{"num_attention_heads": 5, "num_key_value_heads": 1, "hidden_act": "glu", "positions": "rope", "tie_word_embeddings": false, "doc_mask": true}
Each number is 128 + 32 x the weight over its row's rms, rounded and kept within 0 to 255. Layers, rows and columns count from 0. Numbers have three digits each. The size before them is the row's rms in percent of the matrix's.

# layer 16 attention query, 320x320, rms 0.0338, rows 40-63,104-127,168-191,232-255,296-319, columns 128-191
112:133075129141150116146145141158130070120146138083131095100101173111087202148151151117175118140109117080139113132129125113100105126097076113115149100105101153141108028128088112112153170160127062
110:060097139118170150133113093148098089048106126164088100121110114067134144188151105123126166103159129102169191160112134100135156143144138171120174156171089123148126147135116094103142165182149193
100:142195150168121129162133102133136170157100180077122153172116119082133127122139104126132114076119115123124141185138106148194175146126187153204166165110169127110138131105125111118108164140090135
093:112075181054166114097060178154170103144124125108133108134107119167079200103088157084132159158134112168173141072123172185101133117168126118102123103085108135135096071127112122131104134058167162
105:081100151086141136129126179219041131146135103183098125090099149156086191132157158087127152121118065129137210049107127091129121122140125148176152145138054091119093117159144157075136068170137169
103:142124186106191119130092131121124081152159129098079149176103141119137120145164163101079139185077153128154104096135176163107143144183126178086147139109099103115150130112176109133158111125159145
086:164105111109117146119168115110099134103117144115105165109131169064168150159110080131141130128119136098080094174168142134181127166137162127150109138081095174107084131122119092141192149173125103
101:125136099132160130146120121120105115092148121107072158198125151129147108183142202104144126086122133104107091115156117136140163116118156118125110078109109147174159156104121160136144111170116152
103:185063102088102121137140098097153128121100113094141089095152088190146124084108036142195105155123140092116097183116101061137146132184128069132105124132098132168112102170111087099086118173180124
091:091136136181089141107090161162096120180081123139093172114109116164105185072133128149144120167113110131160134000112128145107098120108096141118100141102150158118114123126138154144096137081112152
116:170086131083126120179143165161063169149166117181123153125088178162129172113145153117157080163184087123108128056158083146165136172108157115194124131101050136123087113206147126111105122146160118
099:132099120132145137150199067090108143087116115102126134102182147104171032143157074099110164128180169097138129160151168059149147103160167119123091107180125167109138224150092088142147148141165116
121:085108148077068141062083169136171123161070067138126111103150105149100153092072164128122144116138097168159143045131162150104129133157081145130082149128143110173111059088133166086123119092128212
093:121107142123071144092024130157172101124082078100109136160131060147103099126083162131130183096101138178180120104101129130127158102132130146085106080136165086168084127085114170080122150143108156
111:087145148216156162082089146125124112179090128087141166105104097062164146130131097110125117114106097127173157112094145138087123124125098149091134166172179116132137163065146130130120108132138186
102:142079132059157102147109146141102092149143123098093156131156168189158149153139186079131154143127160151109183131151145165117129078163120139129084130167137170118115079112142139155138101128132178
087:179110145097058126170124168136123135117189150141073135127123108155099180139121121152173061131177131130098112101174119114145112185126138143167148108078109101111120110195097078149141152125135115
102:059176142183099156093126151089118111155146152106117152120118135103124119172124196141114111038156098102110161184141112110100192130091170166181186104137184149156144132067140142143150100159073134
105:193138096137075111145070126126152106089180143157125154189128130178141082122127138137106112173132183154095089127123097182144118131115130101074065087105135109118102163141160163121149114117123093
101:156090129099068120162117147174110183086147133165118132119131108159119170108125171163131099102182130181112112096165110113137127194102137126166155139129119114118089127160115116062149147116135132
106:133055137127083130173121118129126114067169165113083163116157096162167136102143075178168140138141196096100106156174145066156145152150188103120154107111167169101108141168153052142145173191165105
106:141142135107190165155135124094084086164144145127153141152107155113130149144169116099169034103110112058099190169112067161148158157141140111165144136122094126176138158163154098157141113160136157
114:128084154150174142142157125147117104078155104128127139117123166109127116182132125039114177131123133094121181163164125114152153129138137169144140139091100090143133107152117168136151104127114075
107:127136153130159109136175099147121053180122091120143108119114183151090171130183156081115080176092102080131157085122126143121097122099119138131119103072085090143118076141110101153114125146147039
105:135109067148128098149197107119081115123158108077108127121118159171199140114139125070149143168148167103108162125093110122086167090067111130151174108103121115083109095132146106134070096171136102
104:061108150133152140126089095090112144147131086129140117093098143173086061189141113098079111116160162143133179110129105121106119172132135090173132090182117102132169145145087122120120134174163135
112:070163106152099136139131148128132102148107093111107107131116068128037201135111146224100124076100144169085133137132117152158146199111192123152080176118096142092109132163121176111135159111125145
091:192120174105096163096060122109155089115133134069127093125169144151139162087098138117139197146185179133139177181109153198148108086115052141090096117133145153126076131132122128093137162107162185
103:080121127075179100095104082157104131126176116184136068056139163163123116095161144107186114146129080098124183116098148131149143082124145130140132178107109115093116183144137181122132143178130149
108:113108154138149142124145131099129128077117084144109143095140089145129146165059091169097145137111199091138128164114115110165142202128088146071125174080070100109142162147105194089150132118164115
115:129098102151156109115135152156070170154135149118116155116097109079106108140142098114117116121097073121151027134124104109067126211148170091175145113141127110165140110123112124107137126157112113
110:120149102076106109140102140075107101100125111142074093126143131130144115137136166117107144142116147141067116180119111159154140113089103144152034152108053161133102145142161116066144102161170163
096:092131120115122117138155154104169141149089106156152078134085116122084097155131133186111069092111107164143101105133121095179135161170151053172131119174156153175112128111098080177135153120145136
105:126113141202126117128118118143075100114153131141132161073142083138128208147176111113162146107113145134161133171129124177173133057109102137155115092083153122145082156106141114125119177134093149
091:120127150136076133155119101141050142114181107209097112138086103147122088132116154162160062166137093087161135031163134148091133126117164140214131101154104176163085142145102130111189158155136131
107:100092159105172076102144106090151178141126080159117100113152110141121075118136091121084102133121151118128066139111108072195099174153114074188124084143077114146194132130143079104147112146179126
090:127159178128119161094068176162155154136125124118119118127153096118111125167137148111139168051091123162115099162144158187126157091151068144128060121090168117190068120103112116090127191116160180
096:156196086167095122119110131108199084136120080082093130181104133107151098144102158142085216094110134162116106154127095101086094083115095161058065122104125091125112120126121139077094155174146127
102:134154142211175157121124125127119096067187111126102168127073120101165163185118074091125166121103115092137144109134119105082133129137078160053154131084122059135102118118107191177087123155103095
113:142112131072155109083136147117147131175160126125139087047215143174104095065123119152156124141064141128118087172146192181183120099146085118108134133105089114141105131084144151122124127098193149
091:117132105141073126107129126176093122116090166113133132156122074122130153086102186144143069152116145142167125069085123101134156141147194076189133136135139163083102094123139073170156146119095168
096:114166124133129122137069134137117097155085146092123133106123171067118181232191129122148166087165080152101157188117092144119170121155134185096107146173208141158134144136105104134102145182144130
096:137110123140106170149102133136178094093107131158116125196095105118153123118060163167103129134137123141132110083158155091063124159125101136089110119083097077109113152120135139085169140105094134
087:140195116150092131088118098131120090098097163082161133169145114177133064068098188152100111152117136149171152087133141121135069141179127097172103201174117148105158089124104120148146131125155135
087:075057118133164084104118159119161129161130134103147132098134102107171120139111168112098067120087148092185045213113150103144131155136121128140139085113126093117159159099154097098103150206096144
105:124107140081130125128130109075093131118116097123133117063117104124101080198115119125115080093156108091141166127128101160164105146137144153186089193182099184166133167148132086163148117134142133
105:129111093162147063168161120133123139078188109083062090128112139142181111185149113133132165128134165090104125184132089124101180114115145133139145061128115073124194174141121121127097121206166057
107:117098068140111111149184113121058133097152114134134127139081091184168117127129116091202160134150107125129150120132121120117181086071158153145154107098148147111095155142128082135135132141105128
112:145073155138169085081095146118082129091141121142148199079134156147135185167153131090151142143146122153079127111107115150162054121171087175086142072120136192054091060119169082108118119110137103
106:066087142100155109100093126107146130125183131169125090112173126139136127198137139140105089148153136076086127097143067112144143150130127187139119152172140095148132111116125146116120082177125146
098:097138124114138122131125187154142118136122105107097130128098130059113082201121170190095064100201137133181145129156193143153177143172191101151186157098147123182152131100112105115135237099132121
093:164133156111099092086102151135158121120115121210147070159102168146067174129132136086072134184165130160108158125086139162139141126142098097147114149054127102157101048067150129111122140123119140
118:141136189140140147113099147109113089145126140138177084106137143180120149195126118102167136172138162099139140129114110095134141098116125180133104103102121116201121102142099137102154104156089175
104:096107164116086136139076182167089154133119146147109073165111120199098167181102134099099092158182123135162141106125175146124143108132089096124116099101137074157109089141112129114091119131139194
097:079166093148090101125132107170128176142129114118093135144123148138100095116166192134113100155172111192097137066156143115171122144100133084163119095144084145104149128096125097098120143105135129
089:129099109126172104127089164126102111155095154186126028168108157097124128217166160158074147112188125166084156069128131169083132154093063143116072114115099116125092020104096110105115157150166137
092:133102074112096100176185106114155086141141091109088144135127133086179045132114094131133122097113109130174074192131128082067115174134160090119157100147155138151152181095162112125137153153084127
109:130142139154167098150138145136126147130145134089128209111093107135095180071108117158141132105067101138087098096089132145146141104172196122062157094095166172061188139140150086157061183086069031
111:208097145106123115141150131117116134107114142154102151134136217068167117085128139105118153149162097099103113072125069043115160123128136063094104150112064134082106145137143129160136128128100073
108:145138092117134149141145148113137141117095106166096137175136154137143071162171138156148166111128123103122064160159094115160150129154124169136115103145184148152180211138088114126090070157144129
101:101097085123106101153147071156165084107109074153098112185105093112105131110105129135095106077073136188142102139087197140084148121145123077143115086097139153092104103122200155122139146100069128
099:128114128115186101091131121106140075120103097155129113118110145082171123223126160080108125133104133115160094176109121125083091178116132178110132093076105135152094088119182157094211140133124108
104:135115178115142109146169113146127202137120168079085186086097125120176160141119110073182131102092116051130133168112069155131106181125205204073174098085156144128172137126150139144130111185075107
104:112093099130117152146105151131118121206093118141081165164118098172141115151143106108076084103169159160158082110136215156110069164106158156142129108134113157098180132098139123094103119084143112
116:123066181134113112109095177142102110127155150118118097091142139138072154107153184169091062140156129181114140100162143153146107107120117066168109120144097088157113075128101095092140146109141121
104:028087115110157139112161113091146122099166107099151123058157120051142119150101077106143152108127144059157148194109178116112176157129166190135209130160156169148108120096151105186201195104124186
094:157130129133146138115154128117129123139133135128114173143121109103130126101114156072121106119144100130179085120164114109105117121121093106092145134109122070090136132085153200113106088116134099
095:161142171114134144110082168118108116091110182086212131133150136152088209078120124158109149098100148155112130129107125162118089125136114094144134154109143092170062055127104152121158138114130072
105:086128076172106109158125162118094102164121119093101180118095103147115150102109114181098084135170127152139102124153209046125119119191128129132186131150107145086147122129126102125059175068139105
092:130182100126119132156132154088164104129114183106150095163111139075106101090114114149129219086152122104153103150122077107099181138136122119122133137100177105188132160095135097172054178150123171
123:120098143170131147106145103135119112113125113162098123093139095104156115161118144135106160102085156117099160186134128103189161118165098148143110102133169074164129207108153135048174057134114150
094:139060128184169112099159110118076072149190153119100160118120136131132136125129105052192155164108173163126107109069111047125127071159146098119132083106080161129173089179155144145090122115131045
094:134081101090099126083155099156151110149091108134151166092145157171142150169153124121156111181165139141152161076166144135138068130120170170135069093132112131128097089159128157095088097079107129
108:102104123109143109121094142134168139118157104145118079139114077148103143175093100135102120123187165141141130168144124080127139127156116181151094152215156132192146146133084139106110115119150182
106:143120118107149117120122098124092249175117115116116110144067121102075086141116091167103172118104219120079139152133138123178201147127166094180123178151087119127152114148130106128166170074180146
096:113136117128137145100125156181082119052114079142111114167086135122180175147136179109123058156162151088114118147141096134091124138119054138163098154115102171109057137162126132196134138149041117
095:139018146147058112117132143243137114069136117137102129137132087140096202186117140140152084108143145124131150133131160147182148071174114164207079124136113176147132103187183115157167185179128159
100:078100175141149152135132115159120141130108070165118094146092107184152143117091116118140056176069136112146137142142129129114145070136071149103054182121138129056162119160180127163132140104122122
105:118163124168078105136149103070131146176152130109122127145167131097081035122121094139170151078129127123138080111134195152152138093151168061059176098096119127135188150115111086062085147110154120
092:164094143105074152102114095164091136111116135167153118145086147219132226147155106117115107150164124180130129070100074134143145118092121133163061079118085123089153082181126158154127180083175184
090:137124108101104115150120131081146059144155074175116089142113155075150053109104140129081075106144098156124108129160127084138173170139106086134164117157071144223078149137069084132157127124177102
093:131088137125081104101132137090157108059153150155118100080174118146092157109110118108180135125111121114138114200149108115152102084139112127163121127094118126197142136159082095194108128100112134
092:134106119133129138110181134134093122090164166193143135104105160100122134087111174116171126093132069134125131111098112135159110146137086097162133096137086144132125141223131159147157130121122101
090:105174145150126115149137114094148165133142117157130141088121140193135121073121048093163157112173089105146072119171156111178100169123187109136137115115106099089207136151114143092045089114206080
085:102176131141119149100152106121171152056134135138135114096144128118113153183094167117099122159163160097085139057131168095056188103197095169146117167132082136160093150211141166065135149155141145
098:140172094102122142111124092171144124113078092118112115150119102073152174214117194112094133138169148121096133070120112106089125141102117206118063113123128106113055079132171198065140126130090136
108:112103159096150124109091151109140086130085108099084118111170076069192136162081147122165096167110117118096170139143162122107096128137132201026100135139132107099060125166176157153170088138101104
100:135100122152122087114108123143169152160129118071154099096150112124106140103081045189126045174161138187138082181184186112166088099179144076103100115150094155085137126139138119087103176099170111
100:104098136169092105148091125153165117158186129122118085141158107148085106064150146104088038091115150135133145150102096196197133154102106057160041077111122108108123117131059033188115193087123133
093:141137123148158132120102118085139164088122188101143137078114170114135158215183129149143198140150144089141170120112104090110165135118110174067159142109163160166092131039129103119168111208178142
091:117145109144157155145126135104181049120133100131113118193074095134167097064081130118090109099081130136132105193133116084108101118100095098078115104105145127080089151095158104186138165098118137
107:128115134140093090118131100185134179094136142090132119119140112154124158162133172152124083117153151117127177112107144185200118174121157170160053130157113118071119099142095122111140181132080147
113:054093119165090085120055116050171114110185124118146086117120127107109115150131110113102129145160128149164079144175122128126141151116155133184123081128162140173084106079079078172073132104124160
104:100110160107075139126113178163061110133156134161111151156092167178153109109149152138102038064213133153121122093097106135201160166118107079184168147109097164181176134147107039180135131151191148
102:158129127104183154094161067137132148140116169150149160173121151166145112123129091083140202119133124108185139171174056140125130131114152077085109149161092141101177201124193189108136064105145118
104:094099135157158139129218113181111084129119165202167188132136124176115144085164149081143118127089077124163147101115069157125116108118084092194118120090129145161134140164129150138111112114124086
119:089104134110091149088140136151077083162112115132104135082129174131116207181145135064121133181091132139119119133112099100126084103142135145115156120091056205138141055096129086106156129143098084
113:091148175061171103115103070147110110105125151150104044118086126102194133144133150109104080164185085095089159137143102148131193215125119210149161162139095111142134110123144049122145119139144179
107:135123114169111121130111148156150175172152132115114143144089132103104144134111093212136127075119094131136112083207210123175162169119142176121116151110163044141077097110089154096122192130100126
109:135083181093140096108078107123136058138141141187128084152115116138118160084137168070122141182116136160165181123075127168088115075147085126148125119128100147087104117197097112166143151099155177
112:100166143100120107067096097180082085168121081145140126168070175131115174102143172103195091126160117072104158136115154096097131118150098204151145159102106106125096119156197125095131118124115196
109:160102177138139123133068105149131089155139113128163117167091167115125099170127145105098166147067116128186133087091152145106176071145122140059148140102178089110106147156154193074166150108107129
113:094183096142082114170178162198202148192128093098103166109124185077103101140127123169123097139115105107048087155159168128166118137118179165149153154075108094202125103063109095146189121165117065
090:120179154120117155116086158159106166127117120127152105165123175162129178181127144151135138106197150161138186054138130118127092167103157123088127094129160133174068079068059123092128215101103117
093:133151038151104109199174102111141122148138145124131141167081129137146040107097134145054043089124071112104089122130149131133171157127132117152143058146126129172156123081123105090110107183151075
114:073116168153115100135094138145103130129139153132122129080125130213116233111189143119142076137123150125144139129113147151171046148119082114101077111125134166095161108131144108125121163151121124
113:129167135097150106134176121161127146100133174128127127137087188082170072103119148050139070138148102098080172120130042135128180159112198109194105175110098098146126124124120134175121100119176078
111:153152090160124090171176143106128138104107089177157122120131150125145055174127145104102100135211121112091130152148167118125154123133161141151124120179147170210148185097120113094130127150161060
106:093092156124119100123107101100167115103132095136193075123129122157092149164099179103097065105148115142133152067093175192105128156152033168146046055101120135093133086139156110103120148106126173
107:125097157112121131077109103082177117082122117106167111110148097116155154175072129126153159107166078159163134115125093109095082128144099145132107056099116109145115070118115087075143161126141149
103:136078189119160142078112153107113130159097168057105187094124108137106217109131129097158133155072136124181131142086093153135097146113106129086099117149131173088138136162192119128138116135070172
130:135096133163109099124088152098125126203129128177142123129180130174094139133100144115133103094178135155119128123134159188146095129153126146135077107161141125162136121128122153093136136128127126
109:109116117198061141166127133167123120165168143174090139170112136094098117101144102159120124114092131105124121093151144127153126111110173138143141122099131066111096101158089122147155146175110100
108:112097163112176180073109126082159164091169127073140142096179105125097198162129094152167206118122137057137107124110133039123111118131130158073194138151164179109106099133124082175165155120090176
112:196123110154152122134118139126148113101092143106147167145141090050151053135096080127147137132117119140170104157135090123114161096134162082097113111116167085141142139124131192178130107127131096
113:109133141142095162086100078183130175073128149199125080159132111095113119134087160084157131101155107148122182078153075145107181162120146139193097145115092108104123116152138122124143095082137162
108:060118107167074131151121120117161111122139156135133121077146090154144137133128112175088103127131149151100098148141243074163113112155137091125167095158132170163147089093126054152135151180223065
101:114157144093170121141104122136151092171160197084116105183077149119144129095127146099110097129163152129088157129122114103127190137132173065137180151139140094114090174137116135207091166106156135
131:159098123154168134131165150106110116137156110093145178130133130084156131154118087081177209115063138066143119216146143108131105057159162176087196142091197127146107158109145220101179123188116046
113:124124129126166143127138133110056066131147121133128135095103167158139173142184123026158191155057151118164118134089107096122090056145126111097185106092113161110151111138107160120148141132130069
# layer 16 attention key, 64x320, rms 0.0329, rows 40-63, columns 128-191
106:135107125166131055120132135167120098089170150106150101088160165164136142096174139141142105168122136116113145158094122165122068080150109124154119138156102175142091129165146094110109097133132118
115:098132110138137097107119147177057095133212113143163091143116114183100169152179154147092103174183107097124090156112126173141123099100062154130132156143133096191168123106132137157118110188100144
108:159081171143084158111146225101102113101126104082103151084081145098132155148112135145147110097146154138108086168172146082167127119173139101132149171104129070127139101153093115048110153113097151
091:141101143104140036104131096096154145168145092167188111213156127150114119165175189123123090171139131131148120103075121168126147158103111103211128079120147111134107082115125128160112147113125122
109:147157144121105098084131130188119092133141138181149084193108175174128148168178220147167080162115123125157154138105097168141109095114101164174114133099141151174127125110154081099117160145107152
111:140105184100157135165108153163145120126109150077100201133173149081122176124105167082130122163118144111088090088077157167144133073148079112138135125080107100099169084122193104119096162120145149
105:130204151098130159143105163214116119151109120093073127125167170133138100090150130105195134144098108094136138129106155140144102089131109121071147155110130119178166148130160105128109176111104103
092:090123175143141110135119159149140128121138145127233145031149150111092138074093114109061123151109109120117138150094142160180151116148083157143127146128101105109169082165119152061101157112119138
090:100109117154106193113142132112096143131119082135085115098116098140120065133122096154117090050210073139128037117170163086085120131103142134172070073123174080135150164104094079120136110143151166
112:101118169163113143110124097111188152096217133143140117052158141124105190130111132116146136094154135129115177162106106148166103182150151138088122138120109166129157150074123116112132120120133149
110:155148126137131134094171105129131131127116204192087077085093179117120125071120124127120137123151061157215147090117139095144121166109135131114157130126123141143095147166093134153167159065173128
109:151118092129111188140129154142052138149114118160172101078173122145086159105134062104099141186159145090140102112090173150094142141117125166077108134169130136215148158113174123134097111153119103
094:102080123132103113111114090118194143085141059176142090165152104151088138158109138132101141080143173155098088091136153151147176167095132107128090112088130119118139095075089124065138171146159162
102:102161087165117102095119157124158120128156063177220147101131104098087135154132159133118109128156156111140093112146144097138155152141064200146081115085102072129132045122122121084106117174120114
105:098138122144117049151101133124155107136130116089095152140126151065157126147160107120158120087164156074100144141106098136140083121150120152087091119117104151148147136111160080140132106171100126
111:140058145155098114126113147133129080128086138136181104105160095162118175117161163084066104136161158131081112105118115191081107126099111142140102125136111137124117073162156108081150139134126130
097:130171151123118135128113135123140120163172132121107104113134152157126086112125157105125105095129103156167126097123134132136063113104121105146117068113180075074113127096101130101172112125108106
099:084102151165111179128137152089127111076168143087140176125090056093135171150144114117097146130104199061107123173124078088124181106137174154169174148145108173118180104115083130202083142136065145
103:151168079101176149141095123097197120138091152148164145130128118065148094116125088119115156121140059157147117122142131073114143146129122112085163134115124124117084084149141204140167109134139106
103:158153123100079099067148112131130114176170110153173074160146134121125099132101148129111122157141175171146157088126109165141111132130080161121115101136114111105066079113156180139170160056117122
111:094113135113107150115108135087129158128201089084167139092106169127160162103133124133117121150144119089087113158169178097088109135110154172143172154130154152143130138080073086165146135126176125
106:116160145186116187122155118104158146145139179112086130123129098098114086098105121153069093149155103203113119127141103116170110099100120078137130138127111160101144189072132061194108159074110166
120:173104102166175161118111102116053123127135139156126126131127133176127128147152064116125169133112172112163116170112103129124164080139135177117131146141176117146165157162132163146167076168095040
109:167136142168192161123110109119101131096226159142093134102094138198163136072122122107183133163113121170167099091104128088141112094133148060140183125132126138081133194179123127130131148099175054
# layer 16 attention value, 64x320, rms 0.0286, rows 0-11, columns 128-191
089:174116144153155117124080178116142132113154076152100133122151129146121119079117098134149056132097076114088129138174194139156125135116156105072128055103084179107113105124111144101135115112178109
085:116093185153109134131076161138150133101114139119147183132104123161087208116130123128156139143125134172147099149086106169071082123159202106120134096126205095130057059113114123101099192158079159
079:150192105071094115117114094142124118089073159146142131121107118068122152110114103085104128107116150136114148073085092130106087154136151169140154136083110036134100086189071140154139104146107146
092:138069151140155114123172113077121115143133127125147164083152172187121119108148061104155091137109226107192069167092144108103116063137095116174128133078170106104154134096126141172095098129105149
090:159095101110192125125135182128136127176157083145101165105134149084138121137142140110154080125129100145161173111123125171157186121169086189147143143101114095142133086116146146122136102066114140
094:142176091119116097122039153114142154101181106088104078142116129140195116132126106121152057120135100117155158089133119153129132174129159114121119132114045126112154124117069126194150103136106115
086:080127152162164132112091142141159089149145117152124136092147080125075047177139109123132087114136105151088135188132096098121151105050133119074076137131165151078129155104142103088167147125136122
088:079125158138131147124140141119178113153166149170114094097141089110173080117138167148099096145115158116096131110123110121114113102116151157094146133071100177174102137192120178166099158171109095
088:161143119100113136136144121151088113177140115143081125109190146133096088176142145129149074083126113111186212079139158140155094110135058131125132139088143113168189141072146122109177128063147144
082:150159105157107096141215114133157137116159099157140173113135075099152086162095105130072093079161152110067106134122060118143154074113114121146186151116143105107138194133169092129110151107108085
093:152096147144145099127143131116095177081160073119139066111125152122144085149127132081090188149114142105180187112112149173128059127153156178147172115161112134090139138190073149137121122122117105
081:128069124160114119137120048155084089139104116131182115141156132183129134179124153151149087125139112120138164171090099158184081075166095112180098101169125183181109147157158075123171158094091099
# layer 16 attention output (transposed), 320x320, rms 0.0294, rows 0-11,64-75,128-139,192-202,256-266, columns 128-191
101:155087125121177103181126116120094120071133097128135091142134067151142151152209164133122128207160161078105141138133085091139135064131161144169118192118119151121113162133119138138186126109086157
103:131171113127154101117149081123103193125123170123142157136185094122175087120102076087111121110105135161111144144122115157177131096134165087129099060176151152104141194084077163126093155110125130
084:106153153081147096144193110144151139175108170057134164093115163150143128087100069114109128093101124076077143150094129162109097120107144122125111113181147140152145110028111160128107128104135133
096:179164152089149117116112129115173111141123099108107065147119074140131188130176170099173154086206128085061161081147065092136075125092141181073090176169163161121137106145172093106144122153097142
100:118130160118105140123160161136124106159131141107109154095100140142081183100158117117139151115142124122124118082152154087118157068077198194116152161113098167118101132113149097137194140096173105
101:150126135117132143125170154116092110148141105145174042114102117177067140159126161100098173103166152117099093161077125150152133073115109154161130094121082104136114141115139116140127076199131134
106:145098105154148087148142102111099154117099120150137141123095097112091087142148132156077107181122123064186091128117157186170086161166099141145135095150143129117177111148100114132131128165130122
106:126109121144094177134075112096096072104105080121106155170137115161065127093125120136118162092136093120157112140084142051147119102165084148085146151140182111100195141136143092153168114092099099
106:136171094138138132154144129120191131138146137073157094146143149118132090157160097167152116118140135153144113167114178086143129195138141152140100128153152113092117132109112070106134134146090074
087:085125133143126132180101146158131116094078138137086085126117069138121082130146126185111078140129111115155131109158172121090118144147123168074127104110110085160142127121155150150160122087189154
103:138090129129121092116117127184102175125139125163148150099111148154084130099191083148119065134139112097101147064132103104099062166119130115108119137117091159117127147158169070136199138130138162
097:143201107164140106164044137119152137098115167114110139127200076126155088080117093167153078179165132158169157152122117074085174164154092132132097146143134101079152140161081163128117154121088148
099:106154168072137083099134079069116115121102126091118104095128077066144067163078179118123136188148060089165181157092122138153142096160117144094041121119110188116111128153148128108128116043094114
110:058114090140157087138203116154130165109109123090191144102059084137157102167062105113093071143153126133084128064080186119119137118059121117128112088135052146158094178135075194158125150150135133
092:132175113155117129118115150137152090136120129110119181122142165137129182090117062094085145159092121136113096164118139065138137143124116122094151087128100086154110078106121145162158111143139058
116:101098101103165170108111144073131122113142107141114103168141137133094128155207102109159130108119159158187065153126129102154128109124129108101143107130134115204115142118136110171087139160097071
107:134152122134095100131116129129107105156128140093097139132135120122158123194157140164164104139193085169133173097157091130142149105135120147136139138192143134145114107109137083088163107082188083
109:230145185125128086102178075084105134124103137127121079150125104107104127161145110159120142104195107133107183147098132139132163109147085157175107084142128147099152129175153101111119110116147154
105:106141156120122120118133170169115123078131087176207096088112139067135094123096185104079103108102145062106158128123148183138113150133151134079117161087129144087082136161149127124129122147133142
119:100076146124070168105104118166133141129144122122088077098144147193126160097063161136130169065092118105097088105186148131128110145143085177158167084110128137094137048118173139132126133112099050
100:142093171117096104113099113120217107161161125135105073172144150168102128152170189117177093106105136140188123133147145142150121153192092117156104126140158133122106130107156125124136103120115146
109:154219099107057153166095199199112112138109079120060209108138153128167138104133138160130141096166147184110115168173077129147119152115121162101119085144148090142133161136169150084108097092164147
108:105106132141113085100117193112039164102156066182146107100101142127117119133146088160108171127101114161107161144126100140154141130143157126105138125167119125094145161193176058106175130132127128
099:084172132111107084190106130165175115128145154082143127131155118146178089096062130092132089133136097141113124085125103137095116179117096174138117103104118163094148122136102126127126148140109183
094:170051152095127180118158109134129131105128184097129120116138105069112157090110137126166177128109093154176101151143084111085177072094129155112155110153119054087171087094117173114130162099067185
096:144128061115152147135177140054073123105103066155116089126160122128155070159115107137174121096181099044179137092185114079165157101130092089112117128160074143184174183198118168188092085128181055
078:095141169182138101188136122109127070194056116133128166122082174178078111170183133146115109168136171089109138169046192113132074139133115133179129175146114156192144108107133113122153176133154107
105:118210146099150124136115108178104131187064170113099154141101161124147155142098153141158116162154054131109175087137124098103102160121155143117155196128106148147150132130141104134096215099103144
101:104147154153120143087121088125146125104089186127168131159104086131084144122160111120096185144138128103087128191056100144088139164054186130152156102163149097141131124122148150084131195147115102
094:161043118118108191126112133184075100090155187159142120091151149104069156077123126101104184157118140134121117137135135182141131014121099127093146116084127132072107098122158133093104124105124140
100:143119121130120068130176096154128125124079158115095115181093166110117163121130101149161132154111106087185143102114128143092078098161071190134179068117083142157104082136100120148110113139132114
099:123103111147159176084138075129081111094136123071182204171127113113108150134142100112104152095173091123082172134108090156145102152109141100136105086196092146089126174098120119150206133112134168
102:117170116150168107134127123117134137102122179104134130170086145112143117149176082187128144181136157153098097152052068163135197104140140144191184144082136207141103103127181131116090131140096099
092:140097125103116102183124163136150074156076133144109084130094156153074135111146176081108143186066103110147149166081171128090100112114131168090129175134118123158107072134118114120132127134146065
106:098144096119158084129095146190165122189081158132109127117127094122092176090132160171156070149087098151114124155123146063111103139127148157140168143101119085177106135057150108086121184117129128
094:182124079133181151131130155076053165182122123137104148145103156079133166171089118117135112133121125109089106136164147120170073150129124119121157113159099080119072144132114188165160116169114135
092:115158141094123131123143086143182094117134146086104144135086171107178197158069094113194133121125104118137134156117136141123131113106092192081079157100108180170119098114102164076109157080087124
111:092111151139148110132164094178145111172129136162093059144086069165133083138131107131164069148110120063102125102194133129141097117088126168157061194141099102162141194152171198110173061155117147
095:106167092203140159090132116101150125117164142115120156129181077093132126136119114126115136140132120155149081147134192071138162136137143069161164095108100137113157157065150092087145177090124116
106:138182128142106173140164163101140169144136090133136145166148128103104105125155103121114134123130062182152114106148197087183102131146103120101137109151104108139122083080083115093125088125121125
104:108123089153124134131132108123170107163120083128127141132102148142131157154116105117183134144154113123147148161154140136126127151142129106087095084163134124162165116102072112054164149164171145
100:169159094173105156117177157157180137171090101104102147154088141111137146134155122148117167140152130178126086090099133126167157070117161154130127117109177133113123095114133113032119197109161141
099:151172117167061165204182124108102113118093141117101081152167141104166148100105138100174113093090174102106171130116117117147121161157117132124143140141115127163135164149096154050159090155081123
101:108130133143065110114108175118127110109105149094138159105199106109067171098134144146139194080141121064083102132185144118113126169101155172144140121069083082173119128060104100123145141109150107
095:138104157179160152127139135019157137140108124095069142142104125123163166156184148100094103155154130172140159134119111117180091148133129088134110070160147126093121076161127123143124153154177149
096:195182159129028149171085163166136107113096117133153135117144177161143115120094121118118161091086124161129091171129087168142109163157094103129068085162121133130113161084113104061154113109074078
106:126119052106106131163201156141118140122143101129128169114123151092152168129122105117172172104084097163085144116126142095165158150121081143090099094131090122136166099128130145086143109106135131
101:145134134110119143174137076081100153107097181120155105160139087106150152130154149184144142181163137160169180106070064157115098131140151093146122131222125079082148168136090149217141161073101138
097:166168052118128160160130115116085138129117135120108085114152128069213107138111154138110099131119086150144147131123163166160112122074083111084114124127074096076128228161102144128139172091149106
094:093108136162160079130128159159149104179143115048096090115053141185114151134168102160159130128166144085118097172092143112126171119154124124164152166159165198140142138121186073070130138139102143
102:115129136055217134123089089115134110095089142111136125102087095113175149166076177097101126096138040097100195116182091114094070129105145151087107176135138173074145101185131115117144148089115171
098:063138130098100131124164089134146162104087199141125129135121122119120155106155132143124143105116138148119176088133117138050099152085203149146176123140128148137145124117031099178168200129177168
107:101091149149152214133171113105065151098098104153200106099125124131066098121150132104093182159096169113148110119084092132077108125155156100183151088122124143116107122102147112144111119089151110
105:161132108156083111169161107063118145171134127143096135204085129080142206124165111137149135169160125119155089138111118118145161111172124118129184095150094093163186170167141145134103118183095106
099:141142113127080158099103121190122117066162120095113180179158166113052157084126089152145153114184067119126092139058167120146133150156084086095126075160127108142131141141123129130164080122077110
097:123106113152186105097173166079136134087130200152158148141089154105121182149123016114106147140135204123042105168106064093114158160100159156150170167148177162159111141156127157189118095152083108
099:104114135116178105203053099086132131143068106157141086164099166143107122131142182103119129164116137188191135101103153164101160157240116102148111134139148158175134121126164125091117160125165126
100:132090110091132108107149078111167134141096129159109157142143133117134204120109128150233086106171054106106116124153117063109096095143134116115149113156146171088121162112095072160168161134092173